From a checkpoint of a small transformer trained on Wikipedia.
Size: 15 layers, width 256, 2 heads of 128, MLP 1024 GeGLU.
Architecture: LayerNorm before each block, rotary positions, biases, tied embeddings, attention and MLP in parallel.
Each number is 128 + 32 x the weight over its row's rms, rounded and kept within 0 to 255. Layers, rows and columns count from 0. Numbers have three digits each. The size before them is the row's rms in percent of the matrix's.

# layer 2 MLP down (transposed), 1024x256, rms 0.0847, rows 793-864, columns 128-191
100:124147159170140151184119126145121167118114150123116129172023147110059113118144092143109155134078153119133170122126132122106069107096117109163111163135189137119081113129170136096106142121108172
107:114105115091200080071127101198131119200098153156139076125131190142169148143095065085101111104154136082153166145167108125077173104165125154142089126133083098090157115142089185091105153103117113
101:064157134156043112152162151118073120143115150153163110112175088132100154181103057114087148152157128113123145158139103094170139165097127145157099096076060164185149107152119169120094116117135107
091:100152075144131116090110124141175127146139127110193148162145126099148161119080118055141101149136151112080157122136115147171145119149078087159117073139192150112095094070093168090107120099126086
104:113103082141061124144118122118147110174115096169112112122156071157134066176100117162124091122151192124120084141147092125113120140178152148153132135067142076146157094183087165134132139133107122
096:132168124163179145124128066122119163115088100143140150211123162141088137129070131165186084154171092111201094132163119136096102064159100189103153201064107151107095178115161162106124108148161115
111:137118125119123162086167168090112120089133094091135127134135108136145115150197166147085087128130175100187147142066121188123140066087130117107181142143125174136141217092144139184136166164167142
095:116108166064068193140125125133112123089123167101089090097148088116040108148136124187168143116130108140158160173080119073143133105138128134126080086124032112100137132082095151126150134156137176
100:168133183105077098113080127134127119147150178147117140110101145211159100167114126150147144124116139095118069095136120120138160150152108112121091148160121150117102099100094137192144154101097126
095:142149189153127068115166088159102082176177153172168159156097084134173119159161175135125150135107098119078153157147129048148117115112120117086121181158173106126081131086096068120124161146113143
103:175157120070176123131134122104176138174144181123169088154119211131076119141137155150171163168182137145168092133174133093139062108154113158155118047145076131137154117076096075127046153133124132
106:144112147117151157126071139132077178114121126127102123116172163199152149177079132093128116120129153071147146052138161120086123141090164151149124064140097115135150142131115091141117163170118159
107:132132148168132175114110100152160159137126130115138156132150066111125120137125155083133115191085162093121127099139117179117189079106147166094118126143161141170154137121175114145130124094121182
094:143088139097146186157109134211061157132050095139135137121127185107134089177128119166145130170149164189130093123059147083090179176174140097100098119051125165109106139110142143075126127166159137
101:139159186090130080140146142088116103068095097116169120040179141189137163203120144105153151083177135141089098112117058103130119172086152132072130071126204066173178139163094114135129059116193163
106:153152209062116081142157109111116075126148118153138112139197150140140133173141103169127131195152143156110121137100195136099121129139126098035092130122155121126150121077167096130152085157047181
110:100149101151125149049156122155167143160126132107186116170097136136142107137163143123150099093103124120115134075116156177101133125134144112135178113054092094120079117127101109107119193113152102
103:199139164088111140098107136165138115107143112175074161094131156125111088112144099102118048183102109110124141175070107148154178157177107137100085134097105139161099149134122171146128084058144167
104:121064127141165137126147076118125101207120137184069132135058078111130141173135134174142189115012121120124138124117140092198132104137131139114170108130170141166131173150148159126115124127163161
103:121122178156147156112145068099135117111131115167120134092142064099118169098130147130138135110096158078103103125048109162115076147106125071130128152120195120141113111092084118151157119090170174
101:051091115128050094148138109141124097114171125131129128168092126180104108142087151079099103106132114144128137096100122116128125212110138066118123123113141109113105110153137123166144109142204112
100:124095116069121144129115094099110140103106168112161193147181144183103179131117149114123153117138092159078152149157057124075131175162128152124145138123160082149166091105095167144111109131144120
099:134076119126145173105103042106176143137138067134073105083084119170060129130147137119081146117150102119142124139059158142154192159121122119128139114084057170138142112100114126134135135119143172
110:172124089091104089157072143134112160146128164081114128156104199129133123167111181110168085096106141103168125111149137152121110116090108147168116199123170129127182118073117145181120140148148092
099:162083107147108161175171108139126123101113139101116127091127133175194080127093180127124141103095097104178103123113107144126111146146190117147066145099145102211099111103148125076111129126100126
104:131121131136123138148111091150103145167128205110125071163140091165172121157167122099173112154090096131180114095106108098107127110094099165082106120133098149111182126121128139079152129122124126
096:114145123137095142117126125165082079143093151130143157181167119135109121180097157093174162129106177150168154099096136201111143121138134065115145084082151137150139113148185109127143144162149092
100:161172168153119125070128114105140121097139205075169118076123097112144116122133085085166101103072095107115128129134108173102195048094146156069132158141105110168202095157129115108061202142119164
097:078093140114193153110104160116102132141121128143166166157137170132062187131129172058117116145070101148143108123118142138146108134125189126133119125134121192109155097096138102139143127101160135
102:137103103145162153130092166168184132189078125101122131152132108137050182165100147126095163093169116117113151151118107089062101084162209089128127152104012108090062141134095163123123142199160178
098:105118150122081095086074160133140171114140110133139147058157137190131159155123122253131140142206129142146089122202195106150149128141130118155194083141112137106178117176135101105154113141079082
100:080120112200088097164091129076177104151104151172197165180075143118111116115162115143110172162113075172165098120146124102106118094120136124073061122125103122132094133144103121106161157122099113
095:120121115167156139118103161158144124149083101102131149094156117097110103106097124129087107106047148196169097125146119040140132118197172124091118154124113108192155130124211145149104153083125062
098:186111168147139126145150184151113087080165144131123123091117140136094106178102089106109174087128164079118152202157137123126155090111120204148183091081141088150147128187170128106148129108123093
096:139125130141053076179123139167129068122105159137162130064162116176141119110115137083131116095100144177048130131142133201122069086117159113137156138175180093173138119106053110133170177086079063
105:170064124149100138123165097147116097102086129152087120089098071097138144143102108126146069132115114132146173119125191111093105121128144113109145107157178072164159132112101166173129123139076135
098:111095153104118037143121227136019157162083122132117115104105098155146121166082142115118138142109092139116123112155141184132101059126193122125144103129142146165120094150141155151167080189164141
100:150073068137118078128122102166161145105123160089149082137138165131110070103085118094109175085082088182151172145107074120176170164131159138124143094141147108175116149182109130154100145095124121
101:107138104144115092114123177152090147124125125083135156168123146070131105123100172106076095150204083130150115123182083187140147137198137095160143109122092113126130126102118099139112086100167111
102:104129144091124127150112104116120167094088135164211093171137118069138194097140162098130134126158166166079174135127098149059116026159137134129162133059085116117108164118064147118132130146187116
101:141096102167134110096072149128190154169134164098098173133135115128120073127131129117156082161120123096173149090129158114061143113122116124143101114099145101122104145082128096097067081126106184
096:092164096164112127137158142080135103176129103132111065093097085121105180067161091092180124125112142076118130133104136106167114168177084128118113179099091073155144086146130102122143124129111129
104:145123146159119112074118122163155221061127110129105187115134094121141109136099170091140121097102097154155104118154139201121105153158089130158083146028091142094127152103176139127127098124176132
095:152103156130088094120088167098169163105127077107125203089157117139127148111090176081087173177103103130096072140073165212157093123119105143131107090113135181094124152096119089188158130138128160
107:109170207136143139151067134156163162108128106135100115175163135062135139150116119125117143099166174135067108098094159163113166116132126131071134187044113084124147120105118164145183147172165180
097:124120085133124156145119152150106183177122076078071140145057070101126095096124090121131097097091099066110095127106118116107165117136159104111106159152133150113105119128028130123147152170128160
098:138174130143082167099159196157109170093134087103135097093140113160152143136127179035115115081106139184114185097163096140088132125162119079190156115109131095158202134179152130098182118146125189
101:127097133073032163092126152116141145112138114173165105136134142141085144134082087148117107107187162168140153152112072183088127137103163127144061098084133133155124085150174154096131080122138095
093:165137193164154161108141160125141123092086123104165113124133158133095119126046083138103128152132153096156150176147085126115121135144139116159134169118193159151134155141168156141059116078124117
109:110119111155146128154093104145175110129148147141050126096142159125113117107157144106158094131080168115161110155099101109138111138086136085095130141114122119152110157125132110160210188144098138
098:127123187079167202118108103081157179101140105114170152143157039121090105118201159168107170102142155134138152063132161128097136156135129161137093139142122052144081117110145148132129109106133133
094:184100127086102133180108128166044191116126114058132139135126048138108145141100150106099126181160159106184166158123130071095150138132123190154111100142111178129113073087100142140132096158141066
098:133135134145132158131184099129184130174207111157174081081143098125152144160074120174130146114181108135069102168127133061174133132076133121160101135111060141079165117138159105138083132100113120
097:168150193122129152099142111132135082135138122058137174120095076121149114184033150111079149183097090082116157156068113122244131065133044138138160156102147114095133116120129084122113115126068166
099:140125146141095136136121195144125147132101138120109152115106119081114129152106127143075133190161155147145141144112137125155097136150118130113144169126074117100159107183103159126147149102082115
097:176127178119101104162108166126125163056141087155098135085103118086129125116131192139065141126166103132109133126121150104182146165098084118139166119116060137173118095143097109110172152162098126
108:121137059099146100124118148152141146109168162109132150148128149126128104167106171105127065112122127081150117114144116134165039133167119088120172114142137078134169115111072123189136111119187129
108:179076176111136153111109158129101126106151168149158159090125135168046103137164127139123128167108138104070154082119147122162144138100164136158100098132188106067131143105115129078155123150158161
097:161143076161125214098080149113143133148139137128155161128071062088108178111122135159169129124138080077119155142147143053084110109177170060109183139123133163174144138163119139168106113093130140
103:115086079123122079122143060085086104171127146100151156143074103127127119135132118147115164092129178085073194150198090090112141123130119130152103081100122114158110086116115149169108085140095137
109:091119143168154048186126125140167121133136138103105102117107150128123130164156084136120136116181134116048180152115144137181135093120136180068100140136106099074114145079098140128164129095127154
107:143178199165149150152095104108167149123142127055131092147124140124101178136143130119128118085137090070172162110144139133180045152124093135168116117111149079155127120151100134169086114074110126
103:133168164109093089100172075143137103074116142165053078069149093101178093136161119143131110142114153094133127144179116126098142108136152113123124134112151158186179090112181133149097120176075136
093:130105081102126102148180132077151113123159153066171087130112151076130126168108116110116147124177152162171089129140131136127104113097103152144150089097129130180161119112078124112149118147143093
108:165123129143096151159097127176192155155173088129154146145074095107103163133185128095134126111132135161099160129121128096135104086123090133130164102179084198091075093166093089164099059115139110
101:112170124175126109156096055062141160170122105120189197161154151148140118086083095099225142125212091149113133090137087202105129135140094073106085086149146124166054117136127151156131140088117150
098:080158104117156185126120132141111136080162154139116160156113131118156127106149143107121086155185116138154116145102166065139161127095038104125112109140094076104126138121125102112095136103094082
102:102114089178103149157112122103112114194129108119115153181107123096093112159134117099126135157154111164112128140172160098112194140123068068157146184165078094091097153103123073071120154140147106
108:111121164073188075173118106127112161165146122089098165121079177149114246181143159110186147109134091090072162168151155158140100105109133136128173130098145150081160095091139125131162078175123119
089:158104154147128161100086138170144161112115128161122171101082167174101119142156105139129104169136075128161107132106151132056084074185053155126141104183178154168169198158104116189119115179098121
093:178162109099084149154196152100162144111088134064123123126155093114135117136129121124090155141176136149107174126205140109088152102129168118113127163131066156090104117086088132133151117144102126
093:117149116162070059121142113164105056123117084135126142171149110074140162167175132060131094157108139167156087134163144123090159108140127089199160124135087093158149118123106124095142104065126091
# layer 2 MLP gate, 1024x256, rms 0.0939, rows 794-864, columns 128-191
109:146122158151086136123140156070153126122099170149121138151110104201080121097165143165080108178169076070121079121112108159103103102105135125139103158108103186125094169093080114081133068186130161
099:189154092109126117136090143107136083136144169182125156091094145118151093116172141113090120118145148164097171134124141100093121098156141127127104166166129153094105102090124118093184168118085100
096:168170160142151084109099144132101126186119064143102111145061142191098129130119106107181099097142102103170118114113140146118151082148130169126106167098116152150177151119111123190173221115122120
111:106097160094147078217105080128127129054102125097118092168115119173115112120147116171138149108213124114127112087171102097135132166169126147116147167156152122140074086111148125103163130077059136
099:163123188176108154069106138130136102145111090118168097145110145121208136110170159107128161144092143090103111115102140138132100115139147141120151156198148136118125141142063135119120197125128112
108:229118142075123130101082170130180167103130200104154129165115135092110148147154123095104067130145135146112138126142094092074120052036088117193120177116150160148101122134127124113156192143110139
094:155106132099091106158101141119114183112147171122112135142125075091095134143092085143172115089099077116150146166137111087127138105104197165145084130163107161172039118055111148152149136158116106
102:131091095133119088143089126150126119216167133089071131161139124107084058080143049089156072117156088101110206081146131133121190136147123109134137140175160143131135137078130104147171133083199127
094:104147126131117113119106115122155105182142082152132224192160069123141186116198082139160113168111084057092193142116140119155086106114096140094103135127116190129128194066070152164121144120180105
105:092125114078088172123101193093141133139124155163146143185125110088145181062092105140093083113187125116093182119107121110146132099152093142155094136181126161146123091100085110192191119162121108
104:166073140052163099145124134184066150191134138087075103170081135152050131154154108136105136116164134135113111127123085165137136098169176127112139137116165128111146133180117122082159152159118153
105:167099071132160124151105112080107096146185083093116145119113152100156106136131129169115089140152211145137150165146157112151142135191104131108158211130133159165094092126152123095110102178026149
098:150101074139155070157113120093131136135169096130123156143128173156163097158163137168153111096189088144121156148174142124143105130141108105148126126115213121174125180115149100158105135082102089
100:116135069095161088163092129062123164147138106116175117102164115085151107110148109159137145165177137181098145105119184110078106085090195118127058163142167129085115092139122043098161120139153144
097:095126120116087123124085101161158104131066169171134125179106191145116155133071175088180132213109102114128139111184157109110105126097189030107126138162147147064107113141084123116186129080123083
100:153170114120176149109124084096184126135141149146141129144066093140163157042114136124104110132116159098126138172100140106112144121181151164120157170146173093079089124104147079115097135119094143
100:139110094123150092173142114130150141141170104108163111145132152159088157063085073140120103096178067037094169149085136069128164106178049171128128164170133167161087148123070085143160142113144116
098:186109121190174126124125102144104147134136188151095147098076093121140087067114082144136146092102091151147153127113094128098094124157168116121127171125146117127116120060072140107119132096140156
106:109137104097182109081148146149127155080128160153120133086136155133062099185145067166139114171181094122117158150091131096066139093099113114103102175114163084169096075124106143109119151109130126
103:157095111161079064123126117189084119080127163086123161131102157144122109087131095074161147099075010141123117152099136093082124066138107105126110124135163113122140146174111134208150178134145162
101:117146146143139091033078108154108123078110149146110176186155079143135149157129125167104140176124142121112134062170102137125157097118133127135092164081125135095132057119128100116169168202123109
098:106102112163128133059150103178177112102058094135100146172088154143106132104084112140104149121081088114097102102172152101060143112161070100135141175116103100112097137104080134146204162177144127
110:145127143166150140130156099095126087096114162174112076150099142136125117119115091125083142124103136173087178129142137112107133127104110106162120220119204136141167075134117121089162100120171154
098:191141148115113068099119137137145119130149118124131116140110150115075131178136087152127122145133152089133136127127174110091153063149124129123110095172119140131058057139088071108098188064117095
106:191158160098071101144121145126124108087167152146143147127171098138125145102117102161078142160103096086102175094203088089138115127126139171137146147133187179132159161086101109089167183092135078
095:142145108165156102139146098114114164111118152134126128136119112113092147121121086136159172076176146134177131166142149103187146074164074085138082119127114158097156092163166071135092141109163162
096:137145090090106119072137094103119134105154129127146135173121159131119055143059164136108147157187127133116110120128196118106145122033152049176092177116128160133139125135165135144167130206070116
100:129070093128127156109128124116139167093123146087150106123105103116105110114088167071072120077095080083123159155092092085133100077070100137137113123160163175107110109128150103141090105165110160
099:156105092040134088123155123112107121097130167139078098137136118130123145181137104122118113125106144140127125138159115129098131172135139098124123157080145181117147089164108089126130128176154130
094:132126104047113080134172134091104121117124158158143151148143155121107157097107134137072153086141084099126124176097164106140116100165174076119169175153128130130141127121063054124152125134174167
099:142132152095150110102055117118128106100065149128144104112113192134113136156112132112133105176143131120128112150131186111105155100105103108095131171170121229091127126069093083067153145230101103
101:117108156093140121123070139114113107130132139199128104112156143167144080126137187189121126135209149155113128134149126099135103167169165089147083166113114108092157067128119089140141139194091123
102:112136139109113106174118122097134183157209105174137108133069125135125140128140145122137086139111129129172116153148106072164196105101106174189065106117138161096099135122077160178161127130124123
093:158135128148162138146142082120106145118128092109155117124098062172122143126123175112145095111087086127112181118068061119131152127174135110154109123159199149121085157134138107141084137173107142
100:170125139151136175132135146077160087157162084098139081118093081140098098133148131078135114112114091138168087141153124089124095161114122091076129162131091134122080146075110132096172153127088109
100:201084118076121169141087118111097114100154139121196112122092127180100124105148137158165100134153152099076126109119090026150158081108172127125123172153165183081153163116103104093167087141098123
098:166179153148116119162113124179093154132125085146122055124145144134110081208097166141132105165149170137090136057138034144159090169145132155159149088141112141143129086114137095141132142152104056
099:088143172134043108091080147116145118128106106141137132129063108142142110166087172115096110107108116116182146097160094108141131089094157147142153082162152192106080132153165138167152138061136142
102:132090111091110099160158107102120142063157112157211090198085076183129190067160134117135166150190104113182144149149123114119071078120193099156093112097123200118158149163141126147107124155120116
095:120147106123100158184103161171156165113076179162158205144097115169139191081168116122080138199128187141152145135109118100137095099103146139127118132149080163090182123142076130137120070114110119
096:154109118134122079098112163109081156129180104126078155120160142080135149168138082142086079096183127163123164119149140164100128137077115114131121119108143164110112155139164104087126142118160177
103:115100096095102125128080091075152145107140143105149124139115117092111079101081089126106112097159112102116147179123103090185093148139109147119074201139158127178144054162079104132153103078129122
097:116135132162137106100082083145143156107077127138074117112128193094113184133072125144185177152068129120119108098169087092122093121182082102149151133147100132114091118146056126142181134134108175
102:131150143143139094141125101148158150101138146116099121135207108148097168133102135089163141167132120185096132104083115136068130101109153115105044176177085185150089080143176063076134122136092144
094:102146145163077170090102155130171107102117153162093114127126165103179122129140171110110064149117157166141152075133111108119115188056177123175119187126099125145133141115178173067135157075117118
094:175124156137151148129133178103110137126126109072145134149113096166121148133114104109077185109085139154129117099137147123112081128116108073184173131120177132108146125150155164111081148117134142
097:107101068122088147119156123117156122103156136153119104136118123129119135131094181131087070131126128167108150136111111124155126148162126107142097149099052189156144101082089103167126098128147115
090:114142103187158112110134123118123163114138138148090117102140132113107156114141172092097168137097167098139197126157063116124110107135148162176127103148184188129130096144153175182106146146132108
103:136124094112135129130156090081033095164113157127155102173113169138186069108152172114132157159132101143164090065180170068104219146244163136127169126118093146118159109122054098111142143124101060
098:163176097124111123172114124111127149090075117122133129094097152156104087038105123155114147120160138095171140053136173117117072152074136105132116190102096160076097116179098152089145109098054154
091:069156120122094101158146196102130169155127159136053123191149155146208138158131188097077063169219117091179176120142150139081122129103141083142129130115098055183089129176180129140117122125102143
093:146154129115127114161176143052096119118174102108119094116171112117144148119130102134115160172142052100119173125098085107143134126188075126146138121137170132141147078103120059140113138153096104
100:140115132165141141094042120103072114148115111095148124198086122170087140129124114158166128075152143082128184108167084132140146099096124196118050157136184157102078100144133141160131155173126184
106:151125166071122114109083145152154130123094155107153115152078109159079171138141096160088086100094147090104174137214099111108117113113060154101183153127124119131144126151083143147216113147117101
094:177134166159180143096068127155089062122149128084129116124152162172132097117125109144103123149137128149073130098076105148133151134126127154112136129103126103141138055148118057091133151134144161
105:132099131145120092057163153159177131031084157111097137148166126129128144114169076167126180193129122147113127084194146114109098137116018155106062124164173102138107045100155095100146149090122137
104:166159184136129133158150104087148142200171143123121169130112135164111127129085106120116137171137086041124150122106120098153091073106096122166125158151162173106106147136124147118126083141163090
101:098108112068098142169147146117081143146144150187127130187143090177147088075089151071034083136167076178124193116118126114152148103153099072142051103126165114149072092154135102162168110101166096
102:164095131148122081125115104162152122114130147126105143140129096183157100172156085125083179161069099128106193102170187079140120092112168065126091113118145173158125102115120098101168101111189124
110:129086083093129123156099140078143125097113134195132114162174097113095149082105140127113097135110105116089176134099143106115093133126181059173113126103195158124127094163176232160183136119145100
100:110063121162109149078098103140104166069081109176107115119110178129114080207178152100059097060148119070097158114200176147159093070097066103158143126138178091109114093215125131145108111115152068
099:113166152152142118172143125116187085149089141117089130188082115123096124131143196103103185173142121163082149076116159146122149101149017133120142128172120166120084131183095122145129131082139130
088:192103096117144159167071213085086223112128122150132130197109087112083082096122142065068110075116142123130140063182129160191086114099106112157081160083077146160082092059134137126100148172149152
106:184134129062125165137087148118156084137115120134126123185087142144110180083100136130089109169158161125162184107171129129163148135171109138123136171162142161171125157085062137118159077170128112
103:102091060166120176068109144174154075169126131132094114116111127162075132099073121113134112100101119140127148105136092155181132166109178099153158127115171165110137142123065140150156187102173118
100:123138166125188142102118063143123148121122103132184070128092186176064056148172153222110177104123107088152200115132111089098132130169104125121115138141089133163128105116086101123161132096101163
101:146153108133123111097143102167118126155100167172165143085158175123102159130109148150132091196078126130126110112129099104103176068105131086157053101123140155087148086169085037083186163106127149
107:171110161124108165121104114122161106122101124111126152098089141105099099157108085150195170135098054121110158134158124096157144113120107125129135159152150160175083155128125115113147099174144108
095:091104089103166125109137144107118142154142128110185144156108143155141075110139142084090121105123111202138091133110151105107147100122196108166094111126121152166131103158091179165137149094094068
095:118160118075138038094103129132111167153130199118137063074091158111075113168116134166133123187147177118104138157120131088118107128084179097163151083177131180140092122176157115147196077079114144
092:143160122101171179138184095168126113134171138100137141126038137083124089161126176058171132171112126185143144096044089166148117125164173097150122186119136154129113090179126143142160127151126150
# layer 2 MLP up, 1024x256, rms 0.0866, rows 794-864, columns 128-191
109:167151195134140107132093129168083129177151117123127072090124098203102108102116194131183144120113187098110179048191135118088143175197075143158105124153166130153085139103145129152079129130156121
096:134159122079075189124143130086123099113075109141176136112102141115120138161085130133115119115172168129156087146097165078082131120131129122070085161129109121100128079098099117092173136189141164
095:091075140154119174110110108154141099134146102180170088137130136137145124109128215111146156145110117105115099112099064105121144137136092121141167146173117132165137106107090215132157160139152104
109:093147135162150075134142137153141143092036114086110103117137161097094140135096145145165178149124089139102158138112155091096128132112120117151080114139119098134094064155109148101120096086092094
094:062078169120175165211143084133117130142145120063114169154194158119127148125166146150131128144131104133130131171111118092082128067114062152122175114034105131128088162108085177134153188173114096
110:182148098129108135140120116146078095111165131127106172083090120117138091137076067160107130137111142162125181133090070172110158135098171088136157177109136080098089192153135111159124111085088175
091:144078165107119139153127138138093165127123195102125092138141122137111149142155096150176113134179132145145137139117104090107135081115102145146137092132125082099143120112107131115107133128092061
099:093107178144126093088145139163145139143165078081140079144082211113105183124145078134149125163102171125101147177098133138136136141075138129116134101165173142164093136184126181148120116116074111
093:111128135094125160089139143143149155176142172151157133118070164113116107150105193106161074123133092165141138108134123129117133164170119142077129107196131133193178108100099054144161089124149098
103:133127210112101189130157150131175130128155133176105120136132102104139140136116115126121123089208155144153181082144139063158075176149131088122201168092166108196146113078113123106083123107112091
106:155109109137136150102137082080131196109105123156189118086119197116123125173073181113129154073142126140208114122138088147151204159130120201093151183105103112143090183158082072110174154135100154
108:127046123107083197095109146133116141156114138165137187086118116114137149131164167098139106114118153106131158125082093107056127167135154110200080135168119098135143102096186168128145123119131118
093:113085134145086148119174108097106125075118107139109149124169144096106157138061140114126144179121136167067092134089153167129114119055147188091107106097090104136112110198142194165127144149146125
100:098131059063142115122129176033124085130186123134158089095159053127083119125159122156173180125175184162123140092131157140151095197081125126141122137145145070127157109173130140071093121144150132
106:151167209142089144097174135144082143163152140087146112151045125125120075190156149131063132134139113122110136122124191116154118107083134090108169048151137120165145119081163079194111127166157131
111:113134108100122195049125148129107126101111184081138086089143172109185122155142184133068119157107097124098202127134162141084131131089129160144164127063104153144127102218178098097201167076110070
106:109105095114132160136140164150081105109155120205063146128146136166114148144161145125111132126153141122191121133099113136100103162136103127092107120069083091139176094109170216138159158101135119
100:099108115151117098115100140160109065118041086130091101148163156155152122143165140139035103166083185096125168113165110187145169043126108142127152098144107130102130141197125105169118177112101186
106:074158122099048137096134143151098128102133100164101143165190139115121129108123124111126078178156098146189093176077117135101133117129160100174075123147124054165083087141111139127140141119160084
102:125090130133125101131090172176114074152083146118139252080164155138138139116144138103069027106177151090111152096114126107086105205155207153058109140111117085166110121089171139068059165151049127
103:070118127154138119148136164123148108166096167138118131087103079152136092131170057118113068156115098158188167159099130188120145153123119106092090139136122155135119136080115230096131145119157114
103:147076141117106122091139109103182133098140087045122101075125126161080104170106113151116127105139132164163166178080066099131113145089095159140139150110142088094104133127116152162134055137120113
114:177144160119129208176168108108080082136131144114199126098184159095116102101120112147114152158113125165126147069146132081091067075095099206140133169115086101113101122060089124115155102125130168
096:084096065158144155157128110132152174107188147111140082127076161114073089096177128140129123149124090118153134174120083141153129113139123064127122117094112129164145114109153120080149092148082157
101:125115086203176127150188130079137062151188157161134134085147137081153086081101134162135085143135100072135122137116165124111116150155149142211073199111148073197134140097204152138120193112169170
093:159128133118087123135088104119160109170120215154100140122141122154142119132181203105141098201111143120135143136132073206119155158131150095113159177101125116102146095085162137117077121164146158
100:088115152106152141128130133075167132100173180117148101150122082127111096134135114107154164135143056117127172134136163144148159107165159086114063169167105172162127206073128141138123112086152123
102:162130178182130162119115115200128176185072126143126095125119154121113119130137085152090144123114162151119128197147169119092129132202171090092070098116145137166067148135138135100078088050098126
104:127172152156143113111138123168118160183085103154141033139088182170106122213221148168183139130144157162158135134171141137076136132136171098123068103104116061141078094185103161155110099132111135
091:148085170091084134052120131103156150090110123141117141091054107139134203153113180156143211218150196136094086097143137131108165068110111108159135088137169153141155140195120138132069147127074154
095:111108173138110104177131098106107132169073129123239080158175149149149123116121154131128155173157095094145076128131149123151081162068138181099118145150057096084179107170097075059131102159116193
092:110127136150144189117087208078126182113111115142103140068136149109149052102114221167060102139144091159054088189111041047137208096129132158130130153114141107133104131131099071172126143096103129
097:074118139095116123090076177130093075151133088123105148144114126222125082120179097153130152097181073128171181147141113172121085161119138169084119140074126138176118192117139169129136122164153107
096:144140107108123102089157199113080141126102112164178148136156127103113149134156134114118133173105173105117119079175121166165052149077083129145107134117106073105156132145100124173187147102135113
103:145131134137051121120141141132069119160110092136043139116178139139145133138217053103093089148123138158178143111152166095092112171098086125043088138127171133166166117125127089068133140109137114
097:113114083106113100137125149149083106173107129108142176105166184099128136152191123102164111091122127087119051165160130125089104178121163121073143116105103068182127186169107111159096147145151100
108:130129137132146085122087141084117033173100127091178164141124106171063124122131075182116132111083079085135155160096099137179155146132104151105107112108127134133155117109114184091102128143117086
096:094118071175126111183058108137118183131108119144119132111089093126130125116098108121173121156141142187108156113063133112190169127168103175167135148160131132144093112168136143154066099131167216
100:174139158173152073090149160156135128128112179159155108041080154078156160091178098170120057183143139121121095142133098169075134127128132130125140157114106159162104128117097129124166159147120194
101:111133110141192124110124098191133135106056102125126107179138149166103167202150161151133107147102148115132106176155075057096132085118133160105159116159118107097109188207066162116098142102145135
093:125188136112110107089162126123128167174136062146114072123135164140136103129154128114132128081161139119187185106123229142121120143144158170157133150111150138112089158102093209196082171102137143
099:132069113131133087109115143089144153142125074125122123099106117116117187125142108151145115160146141119161079135136130116138125069068122116112163103123145110102108168134140116122138196151174159
093:161116178128095149077135142170120180105205107078080199092114117103164109115123043107100124139098144122083109142152120094175107107151093165132207104106201125111156132112150131170126100111136157
107:145168118191127154078122171125090130145079063148143166162090137097139142151153198095156130124149183082155121041122146085074115066098153105153130128153148140160172157112143185124119180112140137
100:132114109110112138149098136113129145116154153119173095138198170107158086123096118089091123105115147206084134078114149162105120142098117115103097119078150119118166146160177105154073164143137124
095:120160181094130106115092107105127113175130094110137139088142193172135088120131152119156088116136077116196127136120132120112104157091132104106109123125082082079116091132144165155098139109116100
100:117120065165145090130134153107145120130093116168068103163082145127155089194142147128116137111061068172101094106126129133153128105078124096158144077142107151061136144141130125135181147142178104
103:064132145074120114134151096157130107185154090109167166080111179135103104145168105150168103181155113132109133137065115106123145132094113179136116142120004124109101151113138116135136157118113068
114:109141116069122149168122072087113177116156127174144138121152143067157139160121159156106062073119113147133116132147140104139135112126089131130119163032088127155143160175106179146097149093162134
097:149155167144162180143170117163070082175090152171104154099156132121172057130128141041092070125111164172103134107108104130135078062092121129110165119170118108127125155116151075161112146115123160
092:104162142084116084205097155123109123157127162114140115160138152153112146103112135122178146116187079067115137162180095114126102152105159170139159105123084110112182134106129116079102127149179120
101:127146116096121158111108138052186088131113091131133128159095094072168112075131162104151106073193128107163138137081113144104145155110163155152120161138152167177118128160140073125038154147093171
097:212146116068121110115131141124145143193208081135134137139119175103115110116101131038107127092133111137106168156140146134140143115110149163100147131102129135162147148125112094143138134089123108
098:136076095116189029135158128151166182137177097106135153087127077135144120119138097134234154171099105093101114188134085135137110168121139116155129094111171098107116200119181120175101115067113134
094:106106085138180099120101104170099187116132059135167071121209116132113069142144160137150114097115139156066079114139100102145116204107123115154159157128083169159103154166115197142136136105086083
109:082139095110152082099177124109140122120185112127037122126166122073092163169126118095133127166141190117151159169133154141166128177090138093118066087169105154195138098170170158179092052115122131
111:115085119153155096215127093164077127115163114047129148169161181088136083117142118103110102058131140137173145167155088161130137055161095117159129150143125115136187168189132139096093183040079120
101:113132059098072107092159107050074161135163079128102129153174125116109108104129143064091128110159102089100154118137110124131129123175123147143072118124105095107109133175094115083142127170151109
100:103107132098122132091105117091144169139133119155150149166148087160097133158096133094125113118132177061118069127149173146086124133106102148104150132133124157179186145113108166085120143157178064
109:104126148188179083099096139088184089154109128147110125105146090149128197135146172099136097122090117158112142104098140124109082140105105156134086124123131111201133127255149120051090174105086167
109:153104174190139151113079140115094198141076159097176102164118130156083089152163153084089110078085077066125139091128162130178129087109082221173122115191141085166128123174092105170119098142167164
108:200174162140046098128141180175121140157213159150109123126120162130091132057123092127102152165153153118116132069117133150071053079118062193143119120073133128149127090129162115121094129124135124
089:151111120146147147144147123111108123118130137079116166099174090113119048132153186122082137062135126111072145100121099134138198088163083187099159067129129113126130181186110169140101142119096072
108:132166146105132153177074100147176168089115148179150134115161167184153111101128128145124102171086124156147089082158083134138146103126110187111113150140093168124126107083090100160117154164116172
100:129113073142112164125131109111156121121147090165105133063070154115134145128091149160134128157086131183134101092138187148152152042098029089172120090093098081141125125134076162137123128161077184
102:158114146148083195199135201122109116120120093123124093144140072104130120180132105094119090093152084196152113089167145128145121178111111144108215108118140097170175130131072157095083148133122049
100:109124122138080151134076124157159158140149108158084149143153098092196164041094125157132101178109169144118157105133074139163133146176096086194145161157191077153123114136179134195119085102131152
106:075094104105111162124117111145160194093094123138080130144135158134144111124090146131140075119124170147123044080156146102082130071062153091107117145101154094153110131152108178112097125108154141
087:201082107124127089086136070116158109090136086133092160109170125037151141059124171118164126048120121122112137132131127068132131165154156187128124177135131068155131167147118126154099139128107091
098:163151112156123115151139124121142145112076210142122116131108125078080137050152119131106157105102065145139165144084149095164131118149147036104117164081149143177136144168123111151122085109136161
095:181160157146134124140132131110070126147122102120133168123131129133170129100145120146126111097110211123144091102133089085148061165165169171108086158085150157052146095103176144091088099107138139